Part of a small language model's weights: no biases in attention or MLP.
Each number is 500 + 50 x the weight over its row's rms, rounded and kept within 0 to 999. Layers, rows and columns count from 0. Numbers have three digits each. The size before them is the row's rms in percent of the matrix's.

# layer 11 attention query, 64x64, rms 0.0703, rows 0-63, columns 0-63
096:582517397461477448571503460525480492542500423437503474513452545556476452570435513546496507529492571403503476583516455534517456428553422443513500570570502531474505413555561469587491592447438516
094:506477460427471522453468514470495510564550613510495472505499495505434517513420404619497530440543523514480516392499464459425422496478444451514464561562511471448453390509465524624500571464493485
114:593471417485553428495435417547435494503512456615531507461539576470495464503526480500474534517458483467543431544491409490568512504580446490439518489467410476408508448508556562601442549516440473
107:486449531474443446483584616474547530499507425465509496484452441555619530480442488485537536517490610540546523537558512521488437544399526532570521554488569544566495579517489469451585446504543572
108:482546592439441602533474541597596548496565520492459513557500487532508618447488526505542414510479497510557526571562474571553460462550566508436459561460522530528502548513421420441500534488553534
116:490540510482500537546495567484517550441533545515566524500452460572523457504469572460533518535450489553540503516596549402441482553524422444592475507428502456425540549639436551503405472518568538
115:565511533531425500529465498561523538583516487531459472558508528492581701539469489508551524498516559508562503512502477629474488408484535536479443566500513550545448529483408476517539535470434533
095:475589562533490558539544385484462436405488477446486489566523426611462522492470505535542505567457479557601610436572545490498531490432549497493565429445464489534519514538517498497537511564569497
108:469445433570559493491404515512521530503430600463469525505508561421603490507459456438508524449499550526450554507486495556546520417490347511393569574505490497489518480500551501538584523554491522
107:531469516599483507471621525516477507452559444532583499453525563528517474522511553550495391404555350492519455461604506499504473547443469524494436484531474482507437458471513565480432541518440546
092:483458459564513527539629521462490494447442488590574530445480480435435476588529496463444440523509440409574562526537547409539543520548434510487478528372520472541408524491480556490503483513544506
103:512424481521531449545469522460501418565510515449479514466552505528630586575524423513546513482429459507493607467486398532598502461474508443477529478568562474485505508421430595440522483521473447
119:466487523446498506504452508565477462512489484504480365480469472472494600453451469483479501488426596576575396466579492469484511538454520451534357524481503460503525435447433545484461495624517524
099:541485451520516413507443549518549532446539508452541503560554433529511432580468508498541517525513560513445506482431576561490527485468492460436552448501622447615462500554572474568449569584412500
113:464425520450502529476534486503456476523549554538517464399481517564443569456568527445561494487495549444445513501457509427436468494426536587379532504474488648534540516495471507489405474483431577
093:410459524563530533382531528437391546443475423381454523508491516446564463503582478432487513552403520481477509458503530466486560521545508524548552448555464589461545441462496562497549525547507474
080:567416594524499578508503459391485478486463532437483483453530438478557505501512489441511482429494562463495447476573521454478488443602539458413474509536521476427448565504415546459558526460558621
110:512476553501547555530522518408438437515606534491461472483543465564402579453451438466483458501523556528470525457450450517388462486514603447462474487544546551445544439576478457517502567413530440
102:520501437488511564504439440513476450570505544511426571444427512562490561613445365536516506547461512583531490492496489544507557538504447498564510493544519492457562433455535552583498585545572426
098:572387591384405476499540580562517497482555461584446592469554464496553521533497492509497484531496573568461525481554468536411547480515460441449582552441558519517500517566478530469531523455524511
117:495503454515534476501452511438468481539520546448493474529525541398617427473535570487500540519594396460493494514438533576568563477592439499438504512524379443459535533486544441549411484506445505
106:536560613552531585502589483518523495479523440448513560554430463469516527419438482508439515496492491519537544556549496509508452484362590578476414494488553478514489468494515484400604473554540478
098:503491440503479529495477511524471492513467536515459516515513516454556521442495517606499372482483435524583563456452602595562533492432488446379514474563405546499440501482441445560589508517433529
109:497490510434524436498547501366500534552498486488507504514424395524497526461536543558494474533508420426477433564509571567554470532431529463491537469523436465508483561467595327536477514478499477
094:434445522417428593434463466500423467560497460490554497449478610479403472548519410441495427481487530550496470496552493367465572498566462518459488501466407448484491480497567528538531496478512554
092:487503564464546442458453505465549500468360481504459509600533569466535497530476475504477407519572429425589435474453542470438424453479464456464541449554539563567464485455527478603518526518476563
110:488493554601520481402473530493482486436476595450485607590377463598518511549541549527436503493454496515511574602525488537501458497573530521503491496475443404484505556490500557499553532521517582
105:534482554393593430526561512459504421534572479493517408519469465502536529475512599471520511577494465509480528510530505472459534516419586484434519453476392507472383493510519423533608459533461533
098:552511455526536534591405450534614576427442458469529578451432509443506474478479413442549480484562518508481558596497437484484503459497506461454455530560526590440534376479517492498546504514474540
104:483479476511586475481464491475543448535453544532455458501437513419415466544585608492466484518448535436542462602369589466494451527582533463506499514480550548510453465474590568433444501523473497
111:571509511455422555507569482441516564508544470466502447581454587494396563580524426428498472473442514530440595457520484489467469494425462492428494346506539453483499526551528496447516447493462503
108:537592530592464591567488435562483548526490442529418497487539504468494486532523556539536470542546395425513514516447557525505521439437553481417513431451441507569462384442439495477466501440520557
106:594516603518439484504550601489505508491478451555474464559460496498467500509614521532495527443454527496532560526436429462542472474525505408445503450490600483555379478489434505475534409462406520
095:435465389447552493487519457552516361448530600472591438503524576483507548538400465479468461583450459519450445583507527450532499484517524487457463523537459538497491464472501476489597481592474541
096:506492555632463426515578485573469499499491431446528450555520513539544494593443563551518430480433474531491618553510470462506470534458600461451515446516547444485586545463491547502458445483560561
094:472433519503521398488471427455567509412508515547445537472457451490431501481580492503428562615589505543440470494485495548540440515515442622549560461463478530521419560527497482483471531467469600
109:462472522532606497494494373434503420495540502528493472570407482446562535568521510510433505523481462501475580478519622464620492577457554542456502472481481485561421548455515461543474472457520569
082:545596488491548495480540555425597546521546537461500563421444485543508564429542506528407516467427525580540480534543461474496506538439499597517506448438441522535475462547489482467480576456357526
079:579462484434569459461515502481490565438487547506523478492421481448475347444543539504552498437556417441511443562487491551448481462511507511504455369366502498553449457459524514548516472544514482
095:560540508625479498491560549522551565476522513534462545477549443439506541476568514505482598511489571508517408589524455597450493535493551590481580560478481436532470509463564519440470563389499500
108:427541460530531457488473388494500470500504429524498468567474432568501458573504579529519547546546489502426562557433600601544504550486480531543590408499473445470506589487413496470437504499554474
110:528435449588515477421539490531528526525437551481520533461583594423535412457518466468551441453612499502481512466544488527497574475464435564537468512521440579546434487549577487566509483582420534
086:555502548599421451450481430528472519553519562488501447508597558490522449493480472425467383523521455541457463534468465487504386523489618480498491489524418483379463435509506442501489434528541534
105:528579497460468523468426499440473575506446423547463462573565444492527510495534520546578555550480497435534518412427447539517547436484479447472488499399473461455412559390432481525537473467404495
088:439548443480459550444572511559408417403472428507545481505494456531487501528566459448495622522437518498393487499496525559435404425519514516518483506580406564539460470507544483487492574499511532
108:465488484574538413483487432517416531513449517562487470423558524516489539509473520458574502522482483477490458481474575497436589489515442614582481530546469508524494440479434478487515490509583312
085:466555477502466587531579517545470488457609481522577503556446552483465618436428458458560492459483561538463520562574583543483522481467554636524504469488463417473537492482465504488477481472480410
082:504474574450481464504557457534544444484479475499554490445507519489482456486391459487434510576461496480491463551575445574516559527453457458617458514479496443524584458534392530492405405412467567
098:411483467450549536456509412523515493515511569517582508434539510531427463504435404403501418430496492499530421549553427446544535462522546544525481565557556555485526436556553498538494573560583527
096:491512561507394405513536538498488485522544423573464463567497535452490568560566529533469516472502495489460532540404497485525420568527550381435580467526503431499488535454423451429466444415484550
084:527436414483583525492499482502435419502526432492542522631456483544518486583470568520527473508432454487440481483430532412498497535556520358413532483517541523564557514438494544467491433515501569
095:554486478484475560487406534513495531527446585559503564452501526454497484414535542479544440472455541522615488514565467461443536502520406548515391538501490531577524391579533507585533450564550537
094:478443503524449495413476653510527507440499437561404576500519481432434461448542524543431509500554519554420547414459552457442494587512490496540577480478500442490493495517485521439457446461446578
103:508588571470437541644501479587489464554552517479445450614510522471571522478412477531517464474445486493495464429505462483451500482469493392428523402504558530512583448519481436526473520533475453
114:564427516464463565485587505452460451562435493530454422495437526523404424564511439460479502442459511487490461552537511368446569520483528508522435503490474500483409467502480568526467420601451558
109:521472379578544510500504543500531494507406581458494508450474475482525491480486475351436465548552535568492480540565486501447546459490478603456475540522496598435531506589507477602528549497571480
100:497489550453424402483513508482510565518499552595491580369482451501474518497531565506508399533526478463544411549484486574402475488520472552438559525473425599533468581561472448504524485493484449
081:412448498468573619490404462545465519417483524513533478468462425486501466536475502403503501509547490511448489599500529575501565466463530599557526455494476510623497539494544548506477526595560566
088:492520473446489456557443534476500471507571602523482413633508458580483532513512572498521595575417502498476532505422560459423580437558493503512550484429551487523423577538542531551494501491446529
087:514582502543511550589494593486502564544486520403432453478541498502645528547480559594589563443488499465486583493478526494532500468406485487606519503488472506549520524526495442461415451536495531
085:532492495528520519542538370409528482524479517491543480482522433462400543539540441480532449437452497443508559523490522457602515533469413436437515381539525459531462461559406563430553528466453502
091:514590483543475434530495532639497513530533449497537572470461603586492482544466489528552496535544408459485497460591520510462596516511531463518470505542481560494372572531407450476567515514492473
094:538499516527594405479449552471533513558569420414566469587492482449559491580528536528496439480527478492420503504461425521478459515585516522457552544470439550589537557472504425422536498395515505
096:466485545569428493482535533511571578436402476498482561500531583426517421493552490483511444465585440432431474508505526499555419446641530502506601539533478500539509531538424580522482538495485496
# layer 11 attention key, 64x64, rms 0.0709, rows 0-63, columns 0-63
100:497564461526439424482527553489537497574446487395456475472528500420416559503486556420509439557496538552528534486531416533484403457547476502473519442348560458538462486528490403496541499558486491
074:475532512414537522530457477376545593466537523542496536479520458415479484497554492521500444538496416484476584478524530453543625561463478495516459444488474477395589476587481514487468589519562425
086:462504563395492583536553434497418503527521515562541549542532474532478526511467437498567480509562515461646523490469429443464516512513510528533384526562470445528489532476457597426573515445434545
103:549524499565502527442422499452567603527477555453504520488460450529557444470557489432510441521521451487418509472541484490537474438515560429470557450343477592505510505570485386535469535507557463
110:543540522536487477502606527534510472476470551482436459581486477547404537544485445511554411542377581582441502483493529490465458564453567499607523520479601454528474510465525490427517427485555547
102:511518571565450502521495606452580559510411563468433514595502496544515485481578508524477454512515542462493654422583543508512498450440509485461507455397571470501523542510436487476586497492516535
106:453560533433576504418508500548530469383497487436479495525466456492505540480476484594513464538472596519495462538398559571496466512487421579649434504470534471514484545494554459544497534524488592
102:503574488581440435594427514508483540545501500485509443536558558580448504464505481445537536566480512516494647452472503460428520501486544472602551442459508558473449485495352548496487484507446529
118:531457441527506545555498474498515474486491502453493574437469477357471549490500461530538518499549400458501436523524504567621498497559456552562423539554505564391461442532547495613431507547496492
107:562467443568574525492541537517500513444500529538507572443507502568456461603417494457507415480453346559518534474500426463533507572486537490490435496507474537450445424445451451572450589521479497
084:444483538554605580568545504476503468469498500533546515480523471455470525485521450491517423479481442484524481527393503435520435583486492435562504569444546545565450529492340494576560438439539540
103:492407465495511374531463545553484472520497534551504551487516434562591528513566446514496524472437530504455480541604455626556485465426363422497505484567497557471479530496523527446499514566524514
119:477554414517428489435548575515470426535473559501542466521521499463495546516522538532492524498415510499575372454526527483500556512456442570582399528505490488475484451451458536450484418643517571
100:502455531550441419523498514533454450548597489433507553512514559510451454505520495544458510570543458564479481506552486497523482395538531550410481444432636578583548491549582436528484491519450422
120:488428487473524491464520486486478483565593589534492478482465507494453556566494568453544514530484538465422497516427469473418465536429605555459520536514447619503464504487500489501454399386415585
105:433511505538535479505496473410279604462462438470455488531557498483516485492471523489440541480447533529504466529449416466459467472543555435506509427524391531482450449524478528532521545543495497
087:463524478518501602415509550600426507485531483396511509492531544543537495509514481552487467561565533460624470542590607464513434504474506483514473517510419443533527576493566504462418410505442495
114:478543430468542493524438559580534448539497417461572469438490538490584436453540539495421544487522484474474443567468466546612457519485419536566513539531434459619477552498522506516535460597436477
106:459518492424567519483454436526452493489513483499527474472505563469623422452482565556459612448546441448521512547457463458544461496571479568477404528521422483455482476509570474601523551565451579
091:513478548514456539484511619486529561544520496472477510529501504536423515496466492585561451503523579514547405421543512461459402523478467501579485555452476467600479606529518491378485446554459584
078:504547541390476599473408545401556556485598477491489562404548495506451597531531489587451533556457485494508535446486471543534555541558457516559525477574449480458496553525500472446478584528485467
095:539529549477541497525543524515557464438490495514491517534566481514435499527547515487490450607444439552510452578464441461521540557354544558575504444436542505454447459432336458485515475502510468
100:549435436461502570549548487513455486553484493438447509423462549430504568486528510574595462504566448426469528524529576473497472462596472451548424451496497489481527424549506511552442571426376529
105:544578442486555552474467488398536486571462574425490497521550567571432557458466543455485578585498444517492563594556490515486522525536421489451577488453446436523505470557540417504422509444467517
087:507492538513443609514527418548523445512493495527452564500346544496483468451493427474512533469421491541421534590574461501508510439526454552460509494481456468430580484513516534517561584558496611
120:498502503458399423565466511532519532539509415554463524594444480583522519487485611528483448539504486465521461458583553533411467468511529426509547496451540444604426526472575451508444576445533541
117:441584575516439447485496508417491408479469538489437514540464520578517425562605524478407516552423483542544530513469515536545462493574565381465587465436476466463513518495537511472521517432555542
119:540523493468573546520497510558481445616463456442493398419528571578488512503457532491508559472508447510483478586567486471438431455435565552466486557491466496446442414457573516471609473574467486
099:498545514521450464479483391442583549542518448466503643502420441418537502417507504557589462486466552590478499475565433550515467500556491518524510453449505561515529522447473565390518511514538451
113:577455474500515494529538527571553493473400563502527540435480524436493422416644564483447489487461512434478448554401537444491536483536540487503540537406578575456500482526499587541508484544445489
116:533478473456450407516541443507494499508536493503546387566405602551464530560495433403527496451504539464445488541468439471506450530450352527445565441554580510441512500540479500503544520496526448
107:562473539577449527549469452527534590596466427535510552512510519467551449547474586463547490481541485431551550459524593450486438456392473461386467500489499538565471443430439550530444489519557487
109:550493553425470493560475561549495515483583451475482421551550513483580558552554505517507569532510481538455456409498502481545392458519555430532533449510482482398495557388467423421477458451566460
094:470432462588514532536492537532513537452456534467430613406565510411492497449479469472483479428559633532493461485517504556542598448480495562488535547516511574505564405568504496550530555558506498
099:485520565500391597514419534489532576455504437480421557459535476482559501364465479521550509443561560529508515452523477521474444370455524533612462490494487434440528521463513530494492536491529435
075:493602458476580537476447476523601471482544523517546437539577482552504458534426465477473440395548493499560561571560538551572543374527482442447512524477522513501498409484520461546592513529549496
105:518393457483472582573440541575465425504494505461371456523551512468547483444416558499549570565480569517488493443443442429433421484510524458468488470505552468419583493485492565506485433485474494
108:454415503501377441449603539507488546526520540554538476458477462517517523578561484560479521530521511441489533522415550480439383541480419525620493465462458447515480549488448489543457526438421450
103:529513527505526582515469496526480548475452565418536506449544564446495417477499457447557397402491505574526526507427476465511582471507414560429517581516521559566512540592572423429532525529534524
105:523502436538523510467605518419491488448439545490491525399547495522434457551526449601542439480525449475517530545527497546543482523453368525500457544556450550554403479558548422563508528530437432
091:506484542506398477475493449484538494417432523468529528488559345486588516445498445456407540508602459454454445491452525567552504375462511492537478455460544442488545510495467483422490529564477512
078:496378517518468559493544513524453527497499545466528545492509486396453500436537424476476451497598530483358412497601479474515511443391452530470498491510509576519583488549514534430478516445491435
096:530526537495510490493480497492532508590610504518450564555410423460582570517480466646520420525557404570530507521486408471543446541478503459525505472557554530484529537511505471450440555472590487
090:442586523517516485503517462471445509533529562503431516464440476512466515451562500537548533498506541457422480581478590446471625480504438497484589387522479577549487562576568549458477588505433445
089:461427504527430504537632481495547528478496511482488476451433547651502504380622550503459562495570470567538403493513552494557460523491521512524524537489460529455496549494471489442541563495493433
102:516528588458529488498496569613490468504520554386488428504511460412545560458545472480480592477554468493449563527501539487585452471411544474516478432512530570425497425490554506493525483588594461
080:553429512472527522604468564486555496550453495405500526493520521621446575583519510557512485565499495514528557492394516473568482500536500519519540510427516500542442472395414500430513432579461431
087:590489478460534462465506506534610415452544549516483428538463524508561524642529477490462506396507534447513476552496553436555513533543514465507493574442591488373486504473530438429477488493472562
065:567441549543439543512558498455474478533451451536386526508520536491291556506552490528509541466486498528462498445428602503546561493461491463534527426558453469560528447521511492466531465503527438
097:549463420458547578488431561518557439518481537457489356581450492512547488471505525436527485533465493514534470486528539412562523473586543552430482533464510555527481480451524529527532474670512536
101:514445456488518477510388496502586479441614556479511439564467468508598525632539506494445477525518458551456558504489452468497441494507540487450510512443566454406585533419494550474448470470574461
108:506425495529458460452511427427614504463562508550462541448484470484356450525548435526442419460530494468526451544542489507516391514414431546472500522539461543547415485519491452481546548514459573
081:476504530555452407536537376478529524403474426541540559464483486453436503660485495516492514530459471497535548470571469570542459573502510560534554433403467472555500471459512557481448550497540519
087:507528514446435628532473493605568519526576443533437509468391454553539548515501509543492580506468546504521506572424495484480442496553514473531539599456552417534486586507470439497445448547485433
086:482529542490443517523463462611513434496473438496484494460482592517367480473525531486465428462591412615436482557418525498560491497618545523478506418465497431530493515568525487461526474490522537
092:555459471513574496491473509486462416575560543499509473469472527486575516441494497432529599536555399498532547505576439523426453472471541479452478567484477429518535564428544584485540411548380538
108:472494528455470541558553575510521540369520471515556567449473560473460479483441411477493406517522459510566507581536505472492569480467427538496444489507524543487409463587498457594590564577463522
147:526518488433567472521444524479512447513495515501462420563512455558627570514548540452505609505473449497506540404448476405473428520526544477557517417455559460463501590464530501441468472415550436
093:442572530514605513527507572496466469499513535521537527451530522568427504396475551504451533466553527459516601476559483527433521477523577614572528578450472493593471482588534611487487523499489542
105:493380489540566496442499514453485482539408531532512520436466459516367483470483488443522438462516515540464480542553503476508576493396480569466382496497464521550532390537558465556599489475482457
085:501558478513500518424410489525526598440584532508555434472491420495443469590484540482477585536512466540408392461394537462428451464508554477563508477537514495466521486468436438506504482597541538
094:513476542447503564572554478525499474481569461517640510561500453492546468443518436543449456534513558521429491475516551391543378427458573430454444439518554519499543524467565495542492513526503407
098:513416383578533509482583553462501494455497499470508628476522446450543476530500478413493462495612528543530449514555512495500479526451398550482517506560518554530493568550483549596522555516435588
089:514484593469435544537528506429419556449534414564504544520494394529618507476518492486475521432558514505473496420510445511558440515502565480497555448563465479508465560529459346545516436483478530
# layer 11 attention value, 64x64, rms 0.0723, rows 0-42, columns 0-63
116:523591562464503597459459497538442440482531594412585508491561477540496492471488510499559545560485480561552509458576532449577547448507440438624411487455489473513474477504458485567525453459532587
102:523545556510584623577552450491573489505489468497481479541609498541446458478563530460456524464477462510640432515506498473437516532495437425430510501562560559382520476439536508488527557486505525
102:546580534416446511503557553571501520549612342492528459468522575407472481495501568556528494548475481495519589534468522546552524470474535523410513503428555423417489495520542444498510524484543520
105:525447437538557542497489619526531456478397530539543546559501472521527517520424554538505573501421535404549500509462412513530584504477492497481433545501474438538441557581484441392564519483499423
104:532527420467510397545543453463538524418569495487509563577479542482528486480503526433526587481454518457508478493371442446480601440533477533499450623465477503539564460438438562442484522500468553
108:543579543534481556536511569460482573523489519447566515477471477570543468556560438571551464505612473447598492522430440493531569497455555522541478410572525491490455466574533450565394484502454545
098:426531418460552479503537492424540499587441535501499459543443416433494440516546525499453596497495386470488504529582539491480505388527609545477456556544501509509536420491558480470491436436427518
087:489485454483537487474567592560413522525489504452572478473463442564474548583496551469508501563384510596506464550462484506457614547515468449541485541495580489540558494420468553465564612531467521
101:558470517499508491461512544392483431463442501559419453533470499517470471546444415618455456497492509546545466465440558499472537526509511582501485465493520518548489545393358546626541494497518546
106:536503470494500429505540507564590397545468564508487505476421428443545552464508454525509445452491470560435480630468542494439571489486463514585557593559535456478417558535510507552416494501442523
103:477464483509598508497478421537520514495442389550461458480449505489533490551524497511446551480477532570521569482529426543467582484410415474520421523502569495447434463540406558564395459498454583
090:451451608459531502472504540483531495504512472445527452452519459480485492576479559518523399507396618532591526451534475437554574509443452478502573492512438501447466596499476425479466571520426426
108:521453559559562473505526461463551577486563570517525524480499487479489514557549520619554577427491457510594502429516502437567561424531529597541494439498556551453482511511511469518533593522412406
091:457550538483506457501502451451474537436458484451486441511539547472466544475455461564563481492358512469517538598515512483495378461503476538562525471423479481566528400527523440615541397479476457
109:452451412484514491484461497424505602456422548452488507554409501405543443491414538505492454482467499481515415477513432502492484463477586449561542541453424600433508561506507428494529505533534606
106:521491471448617563539531533562487436507560470532461471497465451527518624530463408468469495500457415478502479481516506471610425505522569515545430468483423575456531466610534536475530502549478591
113:458464443458523557511523505491487335532545494410484511506433450609475530441481525564407556486488580418515509534512503524552538456436443558474481476480522474445582474446580472511486520537596512
089:430594506431530488443428466427491503509457496549525523481457580513451445491519473402529519505520491513584499572542478519572396528538511531411547555432505543534473568422564536605461572553526500
102:452583485502480539493494517515557381513431419444496496493500536459433568577502519602518469601501435514446474524491503455484457446528532469504449581425444503577457475466497388468524571534413462
100:436410429585480465523491529464474536585607406518465504498533450569465510489487537510551468512591508543467498434445505424429444508477542518505493579553484554568423484500486483535470512440555632
110:591413502405537517516558485455474435460451600465490529509584353450508483532548485507507413544566531446459486465459461561462410503546539523516465488515580476455458465496525468592530499556462509
095:466520543405463416444494537505505496513480492512510477444375328504386481457490523440479482506592462491499474491434457470455486534449489474434484455450467567493424463449552514487544480498488401
108:549587449491553479377503434526508510561522548516536585429488484490485482467482464473507443599449481432432465542504451556556484558488483480520597431500585619601512491517541498501463451444468537
108:487418542411514546458489462482429527477468416533561476527588538633592530441541493490426512553452460598466551559518470392507598509520496519447460562439511530503494489479481448536470493505456457
111:590534477495466465491480558452484562486471435460435468482469628509511503460460440451559482566534535476448550519412509558527560509495467390589480541452527564498453473454490466411480576403512575
102:444582495458484458577424540532499566570479446404555551472529482524451518467580510528486474500472444464382533478442527452553533587400531497437540475491475504507425484405492540556590455523529453
089:461486501492420562434502449440438551471498535465523588494502421490495556621514510481452482546400542548558556533458451581539492468521469530570455538528548476446530589463570470528618426515507472
100:593675489434508457475563465477518556451516562449540557492571413440586539430484571546466504516501561479502492547543518484491485492500478517436476509547500519574517439562498515441505549567582558
106:570557497549513551549469488394522567503473492524510484511427551562432485477513588532556586430474544529468426488530524536442482438541472519430538578512449567406473498615539447539543521484596515
107:473518511469402470485545504572401526511465552475415373498484595538435530451424480578474539463576414510548541498456432487557405509456488492448523430542504429537507470543524439505468536467469468
099:532593487487535471520455510510561505477558508487372456468408447536490586482570452432500519492481535395508497478577466551499563574496447495511509519537459482644498533478575399533480537512470564
103:410467518467563425475535500493533525463566416430555520587530548528465436504537485486499453490481506402405508413433509475487477510431443490543475497629554497484384502542530490429459462573502466
106:505420463560501512491436452523449596556428586530489489485468498529517371527446525523468454428454469466408577533468475455421486495471488488516546572550560504455407455445457514588488516423455451
105:501515429479500483408457427421590532442412487536519509487482566466451460394490499590519568500521502592442403551459517515487563499481619475528577504537505496562548429425489457505507549500504488
103:513446518440439534508530484514611497504513465483481484533492558450537418423463501540541512541536465544418461345523569436601564488532472488571441521392487581498520546520470518489520519558561451
093:502493517508513598397529483511467483436488547435479429531577517552539526454618563477554512529480464569557516498523554500531528500490429460494489437541548446494508452601391473553507563447436391
085:436524437479494581508385481545425466482556474491471536519488516474502437416459527542463597535389538455530555531535445523505584518474494519491412469563544458514624566494492430537555461432501466
080:576510503541599517612544519497427462490531527510523561552599481465500522476472463391578626505475527493536511480467565542507519452507520525604555506561504536497448530385489448497490453426554518
096:413560435485470460466522441518369536606508472472459596477500478583472431503543466539582473449472521469475485540477515465486490482528508542528478580449508513543522499470488479613456553646538461
088:503455481504432483554502507590595409497526523548400506555527482448518501532434413527533521546476439479456501569452553528403481473462494557558551587517477415497523564451440535578551473553451575
085:493495503520455545551547604496516491578528432554457512437496419557515567541544459520522573461490452466579511480505544461565398441443496522562465504571435574562515523527624491512479504460408432
103:446491515523463381500502451450543551526511533525520516507507594443474479556514540564416472453477498481433584563473515597444469492543482582531533522451517557385475409448484518460438615543462483
093:528564419515466466559632509534444494554446546546576456526436464491512449458476510439447514481456479423595503623473485503509404544494458558475542564422497511516526516471583510400469535480490486
# layer 11 attention output (transposed), 64x64, rms 0.0882, rows 0-42, columns 0-63
095:493507467533513509458494557440512510432487454547379527525438519486570496519604441518406509453493486446484489524396508551491373575526525489376542514539489510460583464471571507494471530514517398
089:476465524578466417451421474528439496458552534478526486383501495466496460522388458466526529504502507546344528427488487565576467513510512557536476540523377455526535480477557453435439477545529513
088:533427484552560467511454509553589528486380605430415496511447435524547460413497527476455424480548544539490393468529488472454455520463455477549498593504523587532545437509449508543466472513440502
094:485588471387414434527473464521472554566572501451456431526479560423510485468562412462486430506550511522485509495525548553386491534561448520534616454420533558482478442481546509536463509500437505
097:476512505477429548480473537465450496563464531544467477492495444552517499579509536517552403608559493489511531554648520615463464528570456490444517418439516481459444514570457452494540461437514410
091:459440505452535515432538423457562523522551448507394519527493481440520558453491479531435416512447544581463522484510553522497429510533443429482480573567538491427562501478442530542633469466613498
075:528443603576394523460586411514487579514583519541516442484602441518530498480496470493497382487571514537517431512443425530538541477469471547502456456448572502443431555439496501482563515516520516
089:479522473570415557530442467422559515491527504505455603547540555466536427419499407498569454499604525467510577479521508482514449441542521506473537459445409393508508549598505504525485463481438438
097:504554470500567481532524433586486507446632547437551550502516496537536540458518569427515526543491423442511556554482506480482447514518523383510586457487466494535529552601516414403525463435452464
086:487572507403476507499506453433377582441445462458485537589484552502421459509531483460564496448499562510531508468523444510590545430529573507483437399442469528554520481518460526476613494572532495
094:524463498518464439546491513432470439470587610426473513464545471496502504428498509516509427487459451487549486424486513475546512471560588551424567532458445527599534533477614453525619550441491448
086:573557341544463514507427556555467437429478547469503542562437512443429505391455427479498564466560427493443490499463552506490473440526508471555489460459585434526506511534517514554526514500486586
102:490550496476427522458528485517417479489414469514527478560427477484512535473435480513521407511507478474532452523527502484513521594520538330481499563530452479488469472449583537495528421492581656
081:573459569515521534431485519518484435522469574533481534477464449453539488520525539479498496557613553465515518478424446494501551517422575533348455503502595581567515528514503467455431562445555575
096:567480567548426534593560483523508444514568514482563461522529456498425613493496445446478517530483454489459579539509525542579540508411452544394446465491613455511486432545425471504528449506446473
100:491500619601399543460560475448453536458430475398530567437482520436540418451582513527450465501536516464480550545425447483524528527524510528443547597501597430511489473490502488527527507447543470
109:562488574561455432476515577577514625476455451534481476468598588384539501521558489481608445447498499485448489424447550476487436557522539465501452552497493521534481519505419496541465508444436493
094:552440436495490558559590492568522536560545452500549419535514487543552556565402513577458548505475511496484495376503493498539469459437538450575499414551572494515474488525429441439548449518423444
084:564458509478470513473515503493473636478526535507592437542412465519561516455624498381523513449492556490458542565581536496532479517451544476460532470609566565465517530503539517530504535453570435
102:544460530499533540525514437545602493503404517447548529491498458533489458548466410436397482510451547569572546559562525522563549472594492537522449448440490498498479546596586527481533508484523382
091:532567506629443484502438471485562579581496424481397485501506578493513558472419479478521536471429501525493471541540512449544523516385401458472503531507552516456556540470450418436463475461453436
094:480461432600485584513512538552476478421546462464538491558573540540557525590444499523460409522437531484482566588528575462534503462520429528616504502556599475546529534566505422513501557487509517
101:510514562534570566543419488513492490431491493443400500554492467489548626588524523569435517436500501507579590439500534426491563519569479505515526535560499434428453490412459503495501599460504476
099:511535414565412438611522470555589527546533538534520552495454446452439452508414521540534461465564563426457473447539442576500429495465536493559509537465520456510489609558485530531439581484481481
085:468482507481470445517457433471450451531541526564512624560508425563460595532595600513489547458447567510529501534494516459451548527475469510387517494465504449505541512564468467653463474526474474
097:477469548547514469441565532464448454470563571567503381561490515510501450510417531571488516501503536527555494504527485516466487417536504534597406641537509470494555489619501510536458460446434551
092:567503507507568455547529502500546529525540435528456448558459580471540446472486472613554497499516411446451419495548637455446466509406558464395487452493566461535495485469439479474415533500520487
095:412402541570582524510438573471475442526524475496445549537531552562441473529443437478491508550531468452491552427452541562521531555469504512576578561503537430437570599439434558488477467452475482
088:433475564465459408527491512554457459463550484531600553509554470502524537598462432547468487471487405424523482435562478472482452618506463501510385494467543523557449463377469546525485485496542491
084:557418470505588534472478490562584425501521428522541549460483455395622488455493559440528452481503635487464449516456539470485598526568541521596482483516521515473460469480488513487536434558487531
094:547509460487492512446492453388415512486419571500549552492564478464533485560506533522483531543430482473518505549355564488453544491567539480511554536453625494398499508492443571584499527433486515
086:516558566495544595462468508516452480509478544549413447392532484470605503500502480533508514501534522581535496532647502507524510458429479492470531539376480486531641501495478533501471487452495590
107:469429582535499525485567522458514530418486566462478570457468490421541453549595459476538524511455495525467525416416517521514522483496520426355511560558550441504546442530406494594476520443463512
106:538480485546512470487526570505509474479512447498395531479477515425547493307502512454528519435436456464516423482389527484451519505573536572520541584457506418477472477402516505517458499535556468
108:538438461505457475455465530504540580609521475502430448507597518414431567491451428423542468560519426483553540404501513533468477517458494587594479499495477462465387519545501528526519445548558462
099:567553516535582516582424484416480485510472507460450598521480475488440531501477570459422422516527492505553573509551607474477556468473435499474455473450598465590534510474372510526506480545535447
096:470563473540555471488549462395442467437530531460481492496492458511550622488546526482402546465516581627447591486464438404498497513547450573512462571488521512453511515575482572482498546441499484
090:382462421558539527486540443462519495471492492473553491468603525462459533467373521512554582471454507408420537515548529477459526488464569569567525560492511519570570548537478534496489599505498580
096:549511594559568509456664552508483471500366435450410412531509544437556456540453470495487537548489492540509483522499472493536494488518515504565590519499438501449505503536506504493433380535515500
093:417491484505459472380513456526573547471542561551441515544562436515493468518499441516514497515547520451491493488427561472483554508504477509582593530500500407366512511513390551496383528536529557
102:484471507499506462541545473433456447515511515519451485427472561531422481549420469549553600523479515491528502454585473545560526503430426550586446476447422446591517568472486501493526553518351560
118:509548577491411438568528553518583500527487536456487600458493536502627447591619405438488493449494468431473446549498538502519462529531574424472598530509499510480500464540518483512484542461509445
108:469550429466518471552629494521435496429487519519635494494510576590428486451560500518547493480459469383545457571502493462554441483517609486514499516536421468524499522609475547529499472485493506